python train.py --intermediate_size=512 --hidden_act="swiglu" --norm_place="pre" --norm_eps=1e-06 --positions="rope" --qk_norm=false --optimizer="soap_variant" --beta1=0.95 --beta2=0.98 --schedule="wsd" --max_steps=4261 --dataset="wikipedia_en"
Each number is 128 + 32 x the weight over its row's rms, rounded and kept within 0 to 255. Layers, rows and columns count from 0. Numbers have three digits each. The size before them is the row's rms in percent of the matrix's.

# down: layer 5 MLP down (transposed), 512x128, rms 0.236, rows 433-467, columns 0-127
# gate: layer 5 MLP gate, 512x128, rms 0.268, rows 434-468, columns 0-127
# up: layer 5 MLP up, 512x128, rms 0.262, rows 434-468, columns 0-127
down433 098:175139184077190167128091122141162120130111084164155122151125196170181127111143195124139109164132153123204096135136148127135100087109175127185176207121104115162124135113125087144104163064116148090110119094173146138118144156125098173094140139147145106074140132085064091078130148113087123165117152088083187073148103091126127100106156065084104143137144139145192128173096135123130112124128
gate434 103:200101095145186166144125118086106164075126114123129113095187111147179110104156094124088100120172106073129122109118153076089070072170175113125069114110110146160132085112090108162091112141171136138132101089136093124133098108113131123174163136127149121222129091137202119129144088173199129138131098120160142163106137084101087060097093106114190154101134154140147116122158117156146175122170
up434 092:138127166154128100130148119197092085101150139107116102099076143131157129060076093062082148154169136111169162103181135142126181091140148108144117135108104084098140164140069180093150129146164196141136080136136160076134111123065133096101142095150143160099074128151149153090176146148131150104149140226174147102126101130175183133139107157161105086123104123132149068153180189147114123127125
down434 095:150086088121160109169161160144079177119090125118142105109169092152144162129093066041094112120185129094126110095143111138098090165131178115100067117136124097115113094094125108131114161057091172131145103090210156095157107198106085089167132116156149104171142088112115105099132093100143141127131171216135130150124109133105102083137064115113162116096103131152145096172116160156161078092132
gate435 092:141137130094141104190148116092160135107128169185138086187123138169162180162150150050115140105151103162120164130099132127144090096161131158157091103108103081120113154157082141160167053089110119154078111122155163149107133127055148133112110101159116120110151145106073133104053174075130128096102097161064130106095129147100098151061121164132110113102114103084107143185110137179191077110094
up435 100:073112143119087090139175140098149102086124087113167045101137160176132141092112139087100144150117033140147179148122159105140136092154138099199123113098097116105165130108111147099167117066151148127102127118130179134193138076138155126116130099068138159102133176124119096105108089151105131123201082111104200089115071082103082111109169177130113147116142126140085104126126124115165127053105
down435 095:100118090134131150112133117150173185128207147152157121126116185099113122144091114154117139133069157088148124125134200105060123123112146149103059142097073115101109072091108088095168168056135125118138134094154145128073163116123141132069151175133111137116166123142112195089086173123173088138200155081100111101138156099073139104170112170142122071064158136124125119148095176118132109105142
gate436 105:093148130106151126157165116134146128179174147130132192149117147161126176166067129182138125139144106139087078146112122107169117147157128112110048129121167185138148217090125142147141117155124155113138064136152155181081134184099152143120151195109139160193124154085105132149102141166137145144105131119158156153194089118094133095103153093150134115150159219109155137086121156166208133086112
up436 106:128073086101138125145158114122027133170096147102097151103115106135165146168103113193173061087134142168154142134059077082180120181140155109108068105111125165140105168119147097082081158147113139156145160176125114142101128110066142140151146152168144132171189115212142116168129120127158104117130152050125094137112131123104099171114140069107104119148099125120156122166115169152122158074121
down436 101:138111149091131147076117129143133194145089107110136098156099137116096107127136106147117138151128132109179110091139106140161125113149113114179115130147072037143120144075126074108152148188206111148157101073147177134160140096135123112085171107140137147114137225106165172069156107159066095147102147099123120125164171130175117135173115181168095181109101194197088152148144140149140105156130
gate437 104:107086135138080101107140087122119171100093124116176081081091138139153153181155182107077111130172172153170119110127146137091155119164121171106175145070126082139139141147173143160127031123178143162130121117030054122130116154119157102153142121122136139099123180118144137052079062120162155131093082138123118107160140100112086134173183143102141099092135088179151137144107110132156158118151
up437 105:121123127156120124125149109132133168184121121100130159098134152103088091076147082114107129133092055115120130115146149138092071087138130098102131090102117116119115091145153096130179118122067090174143196099168135168105131136207164154131151153070133145133114135117131095132108075164195074121105127114146126018134137154077088137212118097146164081137088129194179149097154125117118141179146
down437 103:102119098092081145103176151113131142119099134150135106125066130081135131162148171087126103193145143211118153160182113164151132054165146174084134152110188107130125155126095217116150122129150136061123133060148131128113152119131169083144118112124181131175130104110137133109127144140117071103067177124100100132127131122093168127171107145109113121088072159163137172175102127076160139049098
gate438 117:156146116082135135160129160079120103074112148114159052158114148116095167102207161119168168152156104063156121060143136108157105087069095112142171161123147112126148087103153140154131147183187111085093136082110092127115112168144088116162128061092155160197163099180088074150118124053068121144122154119139150142119129150141117149126106132138133127079129142121148175189162123133113122184118
up438 111:082057082128091176130175142119166155146115093173113133071159121123196065105120182184095129104044114134110154108116141089122181175095153121170109097164114168136188144161124116175117193118156139156155114095147145149103092135130115088098088106069148143140139118097186109041192094119137158094157131099140144155147124145118135089142136125146073138155116132152148074111139138107108108108093
down438 108:165120105141142130074157103176079133105196138148131157158183162165095122160138131106086118070094131174160120080171149122145164084110101168128125097170113125111119171159082054125131087103161088161153117147219099118055183134095147147173090188171099127136193124097128121116139155114120126152106100134133148107055154104116158167151089116114180123153147098136163159104103171108108092149140
gate439 099:115110101158122110177152086095107069123120134113115108167073197136130152108109110164095074112152095172169176128175141033118160108088103178126174163117129120145110105107094110170180127161107139212139165172161165114148162135151188113057132129132102106092108166117147108127117139094147142149099131119152119135121134073109113153208183141141150156141162068118113144174181148091104087136120
up439 107:154159104127140116125094130136180178145175109085165189129173074119120138097100128139184189157167136114146085102113106158127117058130115134098133137134144095113100120182170153153091171088150164093145124132072122143077122120141135186172142158136125130173224056143114152114101117174139103113128124116088080160101133160160185128142081115090118153123121123113060090081107123166124189181166
down439 107:103157132189168087203128155121099096137115149160080176125130166132103129093132150079097108120148151127160093122185120113148170117133110159085121107113190127090095141060124115111058110131063087154151146137107201148137188110191064119165108139106130161122166116105083098152076106186148103135091126132136128122145164080156085175074128146134145146066109143147123146143082168103118087153167
gate440 098:137142206126128102149098088161092089156130168168166180114108149175138111167136122108092089137115158164094076131141132134123102125134150089099156208095043163097132176088176132147166160188080107094195120124144119083179135142142155121140127167134057139160068157163130123155121093113152134137118169087120145172096136121097153096077128120138120143058084113101112096101147115157089161142180
up440 096:138109105133099156132169150095102154155124131119145084103185077118087120129112155073100133149133148081189062098177053111063165095143168111108146150137095145177102112142123126152134080140134138127136150169144130172125116152177120136136162108110168111153167155096174079066117178189087092155116089124080167103147107130132166186131133073103163125120070155214088120129139086121090162137148
down440 095:095164144057136113175089141124145133171170115102126163095099086152104255114143095153130105104149123090103131163132172142073123125067086103143128121130105101079119177178131151116107118098121144134121092094140154083129109132152158125119155133111077124158132100111158104071109104142133119146144156128140126165152078091108044085092139125088069176158131124056141190126152178151164096128152
gate441 091:092146075140124132115134177087124107134102095117170124127115072105108122138130132113105150134125137124095115130117129106129112107125181157143172140126103055113077131164199106144151092137170108171156094087131166088153194085146103137125167084171170185156119070125139090177117111160132034070092197115160127143107167130146044162170168114119114129187086097114141139132149094115121173177108
up441 097:141158114105137117118159072124140118136141125106125101139103085123123112125172049117127136142138111100079078129110093181154149131087149146116167152121116075147111086146166142125136111052165155174091082156134151174075120101114093206161111137093155115106102118103165139086066113145163167139145161106115151129067201146144090132124051084122180083092073125085178152147118188176139119166133
down441 103:135131144099120152088205126086140144144157102136183113166115151124148130127049093128089114069101194140134155140132133088146118053142122134124177031166127053065149197130125153151120103130095135165122139146073132097172136163142095081148169126107156113142117114150123176095102115171161098119097111086094089112140123109119088193134099145080071133144163124136131149201116097140106104133138
gate442 092:150179163101138063126140048158065129141116132174095107161085096162139075072165144124168090159165126120153097100123084106170137112137119157092143122141117113163120152080152168133148121072123090068138126153194177129123138162161125151116137101117079102093163102151128111128082201144088159153125158098124151142137139179099075164144099147133171119140101137075082116156061145141169130129209
up442 096:076116103148111170126088196162135152196090174149107115121182167125117114141120090166102105109129085103083068119117088148097117115176126117121130107104133117053148123098112155174120121075132192080155149126118101153128174140183074124112120185110124105118151140156129125134131136110139119106159095126164116159147187136113127241130149123090089161083114088142115139167146183068119113199171
down442 101:149157135169134126158125108138096096128121127139161170126135087068068113131137136185157113144103160201096141137122127133153140113097061113177088134124084132159126102121085103111144056149145193112102142175153096126136150131116087085136131102106135147108159255142107110127145179123148158108168150136126073121068090103084165205174113109146148117119164112090101121070112128128120145105150
gate443 111:156121127152140141173136102146098109126099133184140058123156135138093154147158149103176106127131160083095154144161161160141108149148159186114118162099035128117167156110106110102115074107142064093084140178146142131110115110149111139080138117111135130192159106134073166146148064084109168120147164135067097184078187162095169162173108161158168145107114063155164128182132176131144124158093
up443 104:109141135125057132117147087121156097105165119154118133145105108168125138153104165138111157059157141130069082201098072126189106116085111183112109092201084118105085116156139155129080131092159213168095130158121084151103157115089140144210179129119102115118120155109087098149098191088167071091125078113139133129101146166133125146066146102127142108121104151108158144129156134108125099069101
down443 106:120123155089103142110143110131122134101117144186147142129159137116077095078164102120171157071153119112186125083164123191159168157169123151116120086170119074177088168073131074133169108190121110109155105169188133074090110184130153186127170068097161123128123097126058115138134132140123076139146154137124173134138149164098129101161125089179139078118148147128114152191122169081099082165151
gate444 100:110122178128182108200111145156077074099082140139127188134130161219106145104139131115148147156122059108125107093159098090145104108118140109127131094132107124127153114156119100125167082102092076129158129107113072132143121065096116118120144141110121136202040153125073128125165104100134200070148162139095132130084067130164157135131115135110129038142120113106093124137080121167082157150107
up444 102:114156146143177161111218085077145150131127112076158089150080128124086087178140085180136088119143129078077121136102116147135104102097128098121129094129076141095129146138134130092122177182161134102152085114099137124135069103125148100129190055155112153115175084139121139128112122067105178117175090101105037136091170151143190122153137124073147130099180115123125108132124144074065119116140
down444 098:111091160158113143112087135125101159158098204202115158127126137099157162096083144155128089114176136131128169128110154171070160127136110118157190157221150098084134058112149137122175114135096152145149080151113149120130103134128135185149100144077140170053085140131100107077121156113091139108135132107101149135107141183148158130107128067063068112187083124177157094129151118167127117116088
gate445 114:157127126088116089144164126048143126130066154177109168099142148109162175131169128197131114159125135137110108086145106115106114146112107080138172024150053118115160135099139112146198150066126113111146132137135157131132139152114094102138123111142122175091107190075158153082142138193133133082053142126100152082140157098127136119086133151123119084154078115112146195157171103079125140108169
up445 117:113114102096129114097187075147136129122193143140096113097108124180145155197136153147062112183123114071142192160121093120154073172062103160089129140131163131148186147132069131176079149133136123167110081173040119157098113087131140071077160110145136165136150102183108125163095148157118118131147044130134126113127121143107086123118130153123064119176154126102101151101142125149114173105132
down445 103:131141082170111147066089143144131102107083101112166150118080133126120100138097080104140123153162067177168074106103116185061143112189140055155073126167093072144127121106128144184149148192193151097111129125124151095119103113162094175145105130146128121158153120117145169087149166139157141172129115117096138153150171144157094101142118176091165119142113132165099134192130162052160061112104
gate446 095:073111153164104121147187141123072147113145099131156198137095113167109104127087152089125152160186117137079105111169140163151125101146152094149155089142063118080099162140149143099117120123112141196075093129153080115188143075122131146146172125146141131172126165089138107129112061117158098133229158095126117193091097101097117171126130125175156182140136160076132078075154091120125109135111
up446 091:105183117109129135117123118161154156093060178102114143148079147081097130112093117069179139124140088132118128175107126090097166122065109138117064085075096126149082072130131193118075104106135128123105134109103130113136181112071104117168181093066135149104116104117096135073107102173188166144185106055121162136129070136205072126128135158127176101129123134137093097156137133107126107116125
down446 100:103191091101115116131087136172111152113105124118146141183157132076110102119107154083114177103115159136151159136154054132125120120092126107154083114113203151147129063093084108138103205141091085158127154126105188154130134171131126085111151049119154118147073183167156076122186142167204135114175133133159133152148101096132107103099117179114150151074091125135079092147150089083145128109112
gate447 097:122184175146098091132144078148071153122162141085154175140111132174097141126136133117149044115158144166136092137133097111123143136173153190109105161089104073200100109120139146139156167062107205147120220150125157179131144112133112112100117160150122112129126130171120158166149117139152127095175172148094122126128143184195112094120105148175097203084109111162068121102127099133115161099150
up447 101:123144162130103143141134133160121051126163124088115048124122101143138185173144156112127104136147105110137088107162157133146130106160120110067206153152140108171131150078134049069163113092127122144044105157072138119140123109077161136099116135113089105085133126199114121104114086120097150157160099142144067125126094134137150196152153153183122176167156064166143065096166149154111131136116
down447 099:100106149204155122107120141144084043119131184153115135135130152112112086123128111113140068097102126138109149117129132077130178146155187118059137041100174097100092115110107058166184094134126151131131123097090158126169103156169091170173164127128168117119152104106226099134182170177140095151106108123117140089148094108142141139149126101096104165174132148147158125135130123122114099172054
gate448 100:103045050144199160117148167123127149131146207095123133128133120142149077135170148084123096096115140178130115125118158123121172132088103134158104087173216133113149069133099175152097166088141121148155154185071117106149101138145141140117092095126117154115147096155076122110136093096112168193161128178044093173160128153127115139150123138139118118101156118081087124149081156098147098144176
up448 100:116098116125119115113091126184090118145127088191143161189119154134172124109155131138120101069086120198135080123159119111086114171128104084092145129090188124123109139145101133076145162095115120155115094176149167154094133141124089106104143069080165090132091122115167110160127147112111079157097077131112091153143107204103136128194077188174130090131080208159159116147102134147154110074078
down448 105:178128092165129129103126104145091132114158160101191110164135157124098164084083150135094128086117123149133156103179117128097079091102145102152117144078115132167126139132095192114127149118152072107068124129158144158106111161116066130149074167134081137210156046158127151152112148116136138205116152086128144123180134170070127083118095135182157164118105112130134097063077096178115191145121
gate449 088:101156116136163096134135072134128152124123106133211099205166144142074165163108161160070174114100160167129127141099079132078189137096106056089191167132169125126180121080067127107128120115190146189127081180127065112098149126119135095137128166120126097149123194110113153091094149152174108130170084145105148115153149089152106145156109123152101119156134119143119117153195133175137139106147
up449 101:096126117120125123138100181118127109096166195194086144110127117141150183129150079067180082149131169104151170086159165154133104101177123160172111142088100130088100077095171088192140134155135103151110082164137128149208144175102129154099101123141128142128158164112166153134177159124111156122109098092116126050157124164121108135156096150071118165073146151170161130194131135067117177143115
down449 096:184066151112108105137072117075109163115133139079141121147065178125151102070160164142113154133115141121100130164131140072158163101097168097105165078092061126120094128135138147152137147105140143168071125152183089093068112089110128106084119159108113127139077096088157164114132142039126144115127150114116132162172153073189130175110109119133116113158194124092119128119182222146137113130140
gate450 104:110118136123185136120156114150084117173158069154160133201109136172107139075096112123158158130132060125125069135132141096145095161112146160152102129092197146077078175174141127139132099129070141129150134128129091107115111095108191137099143143120155091165145167183111102140135098074119121153066125138144210128063149094111188167063100166090165132129150094097103126078098148098160087118121
up450 107:153163164139125146112121119101141105135121088106108095119141213152153119185166118140128150123138135158181108141067149169106135079164096116157156135185047136142186082056117115152086130103137131099169115149095150144152137144114096094144162119160123147094121113114169144145144143148147094133197104127108096137156107141151045078168129093192077132123082123143128048181157150166108161184082
down450 103:208144142171119103100213155130080108131177122093109134121141130179106106102112147157148116043114105150161116135161092123153118141161114137096130106134122120137173161129164213147121153138127138106159171171058131190122123140086105175097088098145076139123061113104070092128060132119191108080096117098128134082134159160105089151115144089132102137104152141174144150133094138058097118151107
gate451 094:158067145126121122159181095202106139162162105158118072127150149133104130119137108092129133109074121116099169076165145146092101141139120128173160106187139115133179133100137169143126117132124068133085128091138074065138139246149091110157106173123077156157134157131146111125172121082156155147117142127090072149171098140189173133128162128172141103121093118115094199156136127068142116125186
up451 099:100129126156182061192158105185135079121154099110155192100102079155091190126073116131110137126123131085109156184090078145178142161141116155184112070166116130187113163122106170104099131130113145137120142113146104113105068125146114078150103165134092064052142106125112114075141116124166104092161160137112095097132134137133115084117143120132144155123169176137145186117128089081135183086187
down451 101:117239110155084137170116143112141081051176117073086125089108142146123138190090087118167138158072129103159137161138059139170177109165091134121167103101121132094137151127168128104106166150100131163136163174104109127141127097127127080117085123104163138075125164175106135081061101108110096164132145127109123125158134102079112061122159110075102133123150168139113183135141130162112141172071
gate452 098:123135113150160111121137070174141197124148167067143113147107135148118121123134171108110145133070118164100100187105101112128119139159134138116114182111160175123103110124081134129149147080119165089184148123132147091116135171084156154087160144105063106081133182132115228140171138152071165148154129051160182145079175146167078157071130139158130163112137124113162122078149070130166135089137
up452 095:105133159129139120184120147211087175044082136142105125153186108163066082060104128163191083208103126107132109151158130128159095165112109125145149129121130124091114170140143066185105107170109082186129130118097110145108121091148119155123102156094154138090116123091113154082186122198107115104150173118147143115111114117143149148179143122136147094107185127089090109182132164144170135156107
down452 095:106102097128123205096137147138086132161171125088096130105110119156116095139156149164209079197085158130140092038170124158171170096082104119107099143163154117129086099115088148126142103134074119152121072155183154109143100101156139086079129118150128158137190162135121057110081114093161111116160144132109114143087104156118121124095129126141205093172116134079110158117184107165168102108137
gate453 097:079152091078110138103195126113142142109192098181166094166182181179080118157154124104151142134171124149141176198106080136048151138083120120128101124151119114172114138129110087110093112174070140138109130119138135092122120146170117146119212133116141143198099118155110149140153071146089124157142161168112126118080151113089079157089072064153162123092127090129143169125101120068148124127119
up453 095:177076134163173128140128078096082157119107151143135151163165113170114135089135159132163142092115173160147062118105076161130156135072129137121103124129149088142144109181096100152148136148088133177117135097073144098117130114119099115166105163167121170158174148144054151171160158162129119104110166100095152131068133135109162095117162164084152175117097068100064026168119066107152138101098
down453 097:130185116149135093172106172138131115114106151102131093126096119126108145134191142145090109088103151153163105125073117227110116107082088128175098129068151110170139172156175117156105136125164084123135127120124142120123069130137143057142169122172159134202125057131083113091130176121109089140128134146115171194086069152154132078177165119128214091164163125147149129137144161116160157105124
gate454 100:131103129150159180113159082117122137090101134167149117082145124143145098171175091078113160068156153079114108074158113110081174135120165151162160140101115132117086086070135071115085161163124127141141099115087099125068180068108129057089117142091172163135157092150205061154117131136079174113122138114117092126112161162080106105180109093095103096161182082164137136103138136133115116103132
up454 105:132102130113175101117142142096083173092129144127210199101096175124149116122084080108059117121122163107168142167098174116115083116117082123105164187126113094183148144158151104078170149118147143157126140151121113111118135145136107089109076192129127154058123208138107135148076114114156160097114160062134119152122108107188128145076073110129145090066170136132170166137128137183132145084132
down454 101:172110184162143079093106181139173166085141109159167168091186131129118181107156118111093110102146096115181157063109076115154115176100073070129129121114142120181165131099179153081157129161158143135109094151169125078167124088192175150126077162179112082101131171150118125161101110138109137141104117104159192190169100181145081129111141109111119124083149131128128176146121101122133135098086
gate455 111:135098123152108133143120114087076179085138102111125114079188126133082081114183138110133136096158137111117085154180150097171133153128135129129184139053124143120146088131105174104094108134142125118119135082128114132143156117191115157142175105115175112124163133202188229094072113143136102098143127140163219139133188074094094132111083133133138138128127146179168185103136174100130150108083
up455 110:104091127142151130108153119102192110095171171108126102096092143098102178101125101147166085104102145118118138076066111114150195135089109156140142157079175158170118128134144044185197062128153127052142100170176135096106193112148161098136096121177110103137063121110141120142138139168162110114113169126133153076155112148137088143103173171152138071152145096100114116104122064130162149123150
down455 104:135152125092171128157132115170154185083115134191076178164133140143120167179075119098078090121113133183147095100149106145052108141139123145195130117085119071144087093146121117142096154129165095067129106107113143182108189119163130137192152187078122136141072091097136144190084119120108116139190125144127122099067101117131121092136113111121130067084126214152143128122105131129137134094122
gate456 091:078102097122165130141169094167126193166139152132090127115140080105062122107093086069100183154112103094178109169148085121079155089096134164152134122155148135076132153103106110108129073131167107108171148140165082094129145181132158129139050111126118132041148074106131087126164154128085124124118113178168103141127046145145097104136105082148103054132099168153147130141166113149157096111115
up456 094:124154099087152131104162121100115058123125118116081134088101099126053189070066117113126066106106099159105091091164085112143153074172129127144115145147196105150079117130122129118152116080164150161130160121114120115111153192179148118146093079175141118062151089174102106128128105193173131113109115179100105104119082182145110141147184059173149123089081130159167138106135135122145113152152
down456 093:129098095126135091103122115215157119140128113161125091151066148157127096116197119161069127074095104099114148091079112176166125144170123136107087141118060156142147080183181065103101140108084115141057136093123111092074158113106168104109107135110113135115119137147118192081123146108143119148143112114162130067086132074143122114078151127116205144105136155171125123155176166163157134184097
gate457 096:093060179136122153189150176132109141173138136110130148131181085119129141122115130161114115143154172112147107111173078068079137176164215132131194151153148186102142187155180197097110129137135151136125097126133134119126110138100141112132146157108090174174138134160123096101147140129147161116092144147125149051125105090101107118115109155072077117128128093086110142135117093186128047072193
up457 098:146155146147154156097196140090103170170117150137153112117078160131138178086117116113138136139147060094119138114187138131099091124140145175157159153131144082194075169147152122127153148127160124101091149128155162078146134181154174160139145139164131147146063172096153208150106083069130164144084159149102219175107129131137109095102080113174090149178147116121128143120100096115193158168115
down457 096:110147137165154126130129117099135139159128125105121124155115193125152168116156166085109159109212131165156091058144115148108172141103141098198137127080136105137112165167148134082105113177034128177148139125137148137114201139147101137212122191168076147118137106098140132165115149111101151121126215202162146119131146091106149145198125149172153143195096128118125110129114104110170127106134
gate458 096:163152110182131089082148153143104111086131092143184139126171123122113079186124163135115086107129106127119157166160196068097180176041117132154126167124081136071107179175179168123103069162137144133125125120147130114127095126158078105066120148157112129172089086132132138154107121124110178051141089144172141166078129137147104098122152133149084108154204123075149139142155137165107111121160
up458 110:126128115121162150155086138132106187158163181116100212110115100118135171071133088191126165145099183132166128205036090095114085133176093119116133082126188130149123096110099156172156134146169104139134104162124139151124116125117160133134154199101101139136107145180101152090073161149151116116161110139140183069137114109097115118060095111147119137075089189124110126117142184110155147120153
down458 099:111104153058168063092169129122206148105124169118104124128115080080140093138116107151125141133072077189111132129113117112103136015119152137098067097156106130125169143148099138084143118140109103119163132166143181150134129166097135095146093136156130093151208110174157136144154084115116165117135122085167050165125177088152135180154155146162136123153114131135130169125090126087102110066104
gate459 100:066143145088169085147104134121127198131148164162140158139074152113148095165111167164087177059154153111146091130127146135104092140131123150126121100084164120113090141097121141225093209122135156164158160159195079166151124127094179137188161121082155099116157169173091128149110129141091132135135099117122136122119183147175117141123069179093142104082141142173110172183125083140103139130125
up459 096:098113123155126093109101142119120126102119129127135154105119149122070087157137106148082137083087167095149068136124151058092113157151131136058109126127150148110112139158043133162155148138148138196132099046164070140155147130127184116114156115097227100166159157126131142151145087127107101123155043054098132152129154198094115115137081140121143154121117097102103115137156112153157113106204
down459 106:142092147140119121100084137118097118085134104076118131142161056139113137105125088082133129144124132145096190131129094061135084100075132090096094153148119089150166150091163147104087096073152109089096141083136131149164059106140124087181106175082134156142151188126185161134116092114120132057206133178194167173140093087100173128105093128133156139166098090171161141151122139139121106167151
gate460 095:126117122094147109103123084208131163104203128138126093157171107084140112125136105095145084187128077133135128172148194160122098134142148120145117065140130173033117134106082160136150100142116165108139163070093113117129168134123182130156166169147133088167182119133097221123112137097112125156151128092120141117149177135133140175049094128120102080095099149082113108087115147133146101165179
up460 100:157156177079085070135077093116163115128092145098141133129119192151145148136131124076102153176126163167116092152197135167173119108123136137115135087156161144078145103080106160143139140087089058140138100111079113205167152146102121078119125158177115123145144147119128105165117097141106168137092114143064082101185154136082104164115133123176120184112078159109157158129150191103193175109155
down460 099:150127118145122057151150111107116100146142131141141124166093073113134088158072168132158137119126061106163146114183100077109115131130158158086088209115147169112132070110182095120131147145100178153068110107071079148156120216174112138137139121077159124134126131134159174126117143158085152081139114085155149133139175093127147114108146183153070097104115124088187180145074155138185144149134
gate461 106:110223088102120164125111097119061150112134063145131118109095154149151076121116127114113132118070129108130146120101152148130147192155068100121132080122117102114121083092124203127111105094067139091155173100140140120130179102129193129129161166153110123156102085125143140112086134122138076131080118187153080194130153116163169133092139112121174137091206158109101128065090145072105173125123
up461 108:082154172120102087164126116047118166101086158115119182084156155101184121103073133125142097118131089112161116094153131077184032165128111070081149147164120146149119097124086160134138139124098097138085115095128102114133095186151132074148132086154135083159119156128036141152126074130141113136164163139138152172126175050081115110160158123109119108137112121102120138106088167110116073132102
down461 102:183188155040126088176104140147115162137117145154193083100113144136138128136113095139183055100156123113080140085126107115159081099137118150142165167120142109042123126159106095160141098100088163113049067139116113102145147177120085119060163117151117116105161124140155093156127121120161167117149139088105147095137112156136154198197136121170113107126079093126084122129147137155141162069123
gate462 108:111163101102132146144115103166117126148103156161098142160086109156121098163132104097144163099090179123157108178167180075184159090105160184171120170111138100123068167161160140075141160088133101141142095139171110108095109249164182168090124121159140145148139147098124049118107126109120117133122163133135128189102125159129123163147145132078124091174121114173109175094095095095136137055140
up462 105:142086071160111156108099098170127156092136151104091112113111153120159105112160073131086114137153174099132134117180196178142189114145173073162101096123092154153133144110131074170105153131145160124116165084109195129138145175138187133092056106095114121114188192151139075109090145057141102095128105034129103110110177102105156156146118127152120091156158103102140082123142140117151121142168
down462 100:186139120189145125083093204123167130114125138074120122117100193131143149112141141110097161078156078088102095126099134109044124166110155075149155141132178149091151174118118146079119171109129117105133108154134149132126140138100158077158088106118166117076125158061161124123120141122145154188105168116116122140145068174172156173117117103183119154088158172124143199195152077164088114134134
gate463 107:169126141119137057097095116136135128155147103106138059168204097206153144110129106146092110145146154091147080114146137091111169120141115145093116070116110132094167107057172115128119105184127162069090084110123070137073194135119137110100194119082121098097127153106179109081146116106121140101078071096132098150126104181108073120173125133082165120089133140135116197089108130126125122146104
up463 106:159153178182067121151079101093140162096128177128101122117160146185144149105107086133149122113225142165125110123161134075124141131150044148131084167147177144121157139038073072115098160108144144128091099145150141114120171184142150168081121128126143119078101122097115156126104137108120218096147152107088161162098113164096062103128092117117144116152149117140128126086153124105065139149133
down463 103:122101162150174115156076093116168195159106114058151068140130100091141111152141131120119074129152132096165145210097078101128143107153089079120110160167142068181170140103165158058162159123097139123146111068136139134122112107094147129153127136099128152133140154123157116139163144139148087075103135060079083126125139134172153172103185173180148162126135096107118219133139122136135107164075
gate464 100:148145126138187120085163107097179155099207108154135065118161153141070131102125119115139138154129128125159124169116143119153205111120149185118109132125159158101101153169137100117156060153091117132122144070162159106169119133142125114120106082094178135151147103109201098106133132121170084155101155142142105104043196103152134108123162114150136140138141080176176128034149146153081080103175
up464 104:095107131105137088174146145112123060111128144115128183090142097157224119126085132153170178145125126142094110086158145114154122111171071087151122132062132109088131080123085118099118178133145134102191090112108134160105153103160139136112125174125072095122106123179118176149176153116119164113145092132084125182107114126077193074147125061117141135114140157046124105173085148104181099089139
down464 101:165162160113154106150123135153186067141098112146151078136141103103155157076109092086103164114106090110095099169087094202078130103106147091176157177101173217168094124143123136126137104137185147104115104148135086073151154097149131115098130144093112062090089133116141050120145088107138121112180108133093142111144106108140097188129155129184113143143101108126173149156158132181099167078082
gate465 095:146095113136142154204158144139134173111152093143097127119105154153148170102133111185136113122136143146103090105087138127195136088172109135144122136113137108174161123187158083099110069079151145120192156155214106097133136146095135117124166132101140074117116123190127127077147098105131128131078158117105223155109109107145153169161111210117186140126143129073178084137050120102118109162143
up465 093:207180128132147128143162146212136125117079108098084078118179072152146099117135113170146131134099143131089114096102101117108164116182137124119151101122089131166129125153113118108114106134125192151035099104125138121139095137051067084075124123090111066099150101162155113112173081178174105137133108114116109162208080134122160122177144141129103129125105190166087107102164109089123106121137
down465 097:132039103102134154101063099151149126112157130130097100143143086154112142127140160126148112096111129096157141163102124139170104129144134162184086122110136090103142164106117161135173159090112121165134145146090023138117167155124137147120099154065150163123118153113133095119111038160184196125081094115139142129137090151115100109138182073148136093102066064127098104109063096143110075072138
gate466 090:117119173112136183167116095077133170164063139103123139143183159077140184182117130148126122111166161136120116084129144104163087136174159182135158090121063117118125079172097145113170106136167125160080091133151161137177148145136086143166122124068122082161082128071086141125090101137115117076154043121069130118140083156111096136104094126086157095083130136170158149143109156094146101091073
up466 094:171093152081171152103056179120132099150149160059167087159148132091146141141159152087109148142146079146146136136161170103151170166151105130167171169131145109134116110082172105152112081197052189104072154136128173069145164147145130119111132155084152109170096141048104120088073129119101146105120129169188131077136129159104117126126081157124125127143089145175108105132165098119165155097149
down466 109:136147183088221157157179192150134121127158149144144095172154113014089098175116127096161071117132166142137099111123128046117107170143134115119130126141133182095036158076124136141068096128130161094124179120100120124105118144109090122093097104091132136170157125090127157107065112130125089135122130113122112107157105098170125106161130085113126156110100099153113136165106166127115108129205
gate467 097:111092137098109171128156126144076121110151115060116171187108160136072148170188130141098085173042105143157094093111152151158133112113122125086096161142165149197116176146072118132139163124139121139123119123155132150112142133181124170126156081133140106199091119128121084130151192131069118154116140068104152106141153143135122098171093170060074142114106185145101146181098114101109109055114
up467 098:144099103151130129107163130170118112043148075156169112134132114148107085126185143119074157159074110151167109105116101140157160111138167156082107184114123145146153173155052128144155104140133158210128142097101142142166176137144177078081098123128235141145131139111116110095096142124131121155135110068154118149153146156131185094152123144137107073105121154149054133162158106206125090142111
down467 094:144159109100199131121127169121169129161161140131172127083159156164089143128128112118099093147190104129137177170134098215126159157098148122085145150078149114127197094143205166110104085112172100132122136093100109123085080141098160162093190110128116051067103145116104147201141132131118173133096076099093129147115087115115105167103098170093168127107146156109108118142166085120110150168095
gate468 102:129124092191159100143161128129087129017163109078102103121151115170130138116121163107086139132096161122153126108210122168107113120155155195121153107128120114148076133149148121188113066201155152120073117103088138128096082147111144139082116178089133185147194153113141096146172174059118151111150160189103159122113099128172084127145119156107183106116118142106080142147136162138128128115158
up468 105:128154137140143144091127115132120164153162151167119126245189131133153136099119130104093102146117142144116099126098141105125136133134174085107195177122130162077136142171151143179138092148107137175121139148133164151051134123156096140109082147104186153129129122074181147122112137144139138114147150150172095136094062123108164148059174124126095165176169103135114140130142053175080112033087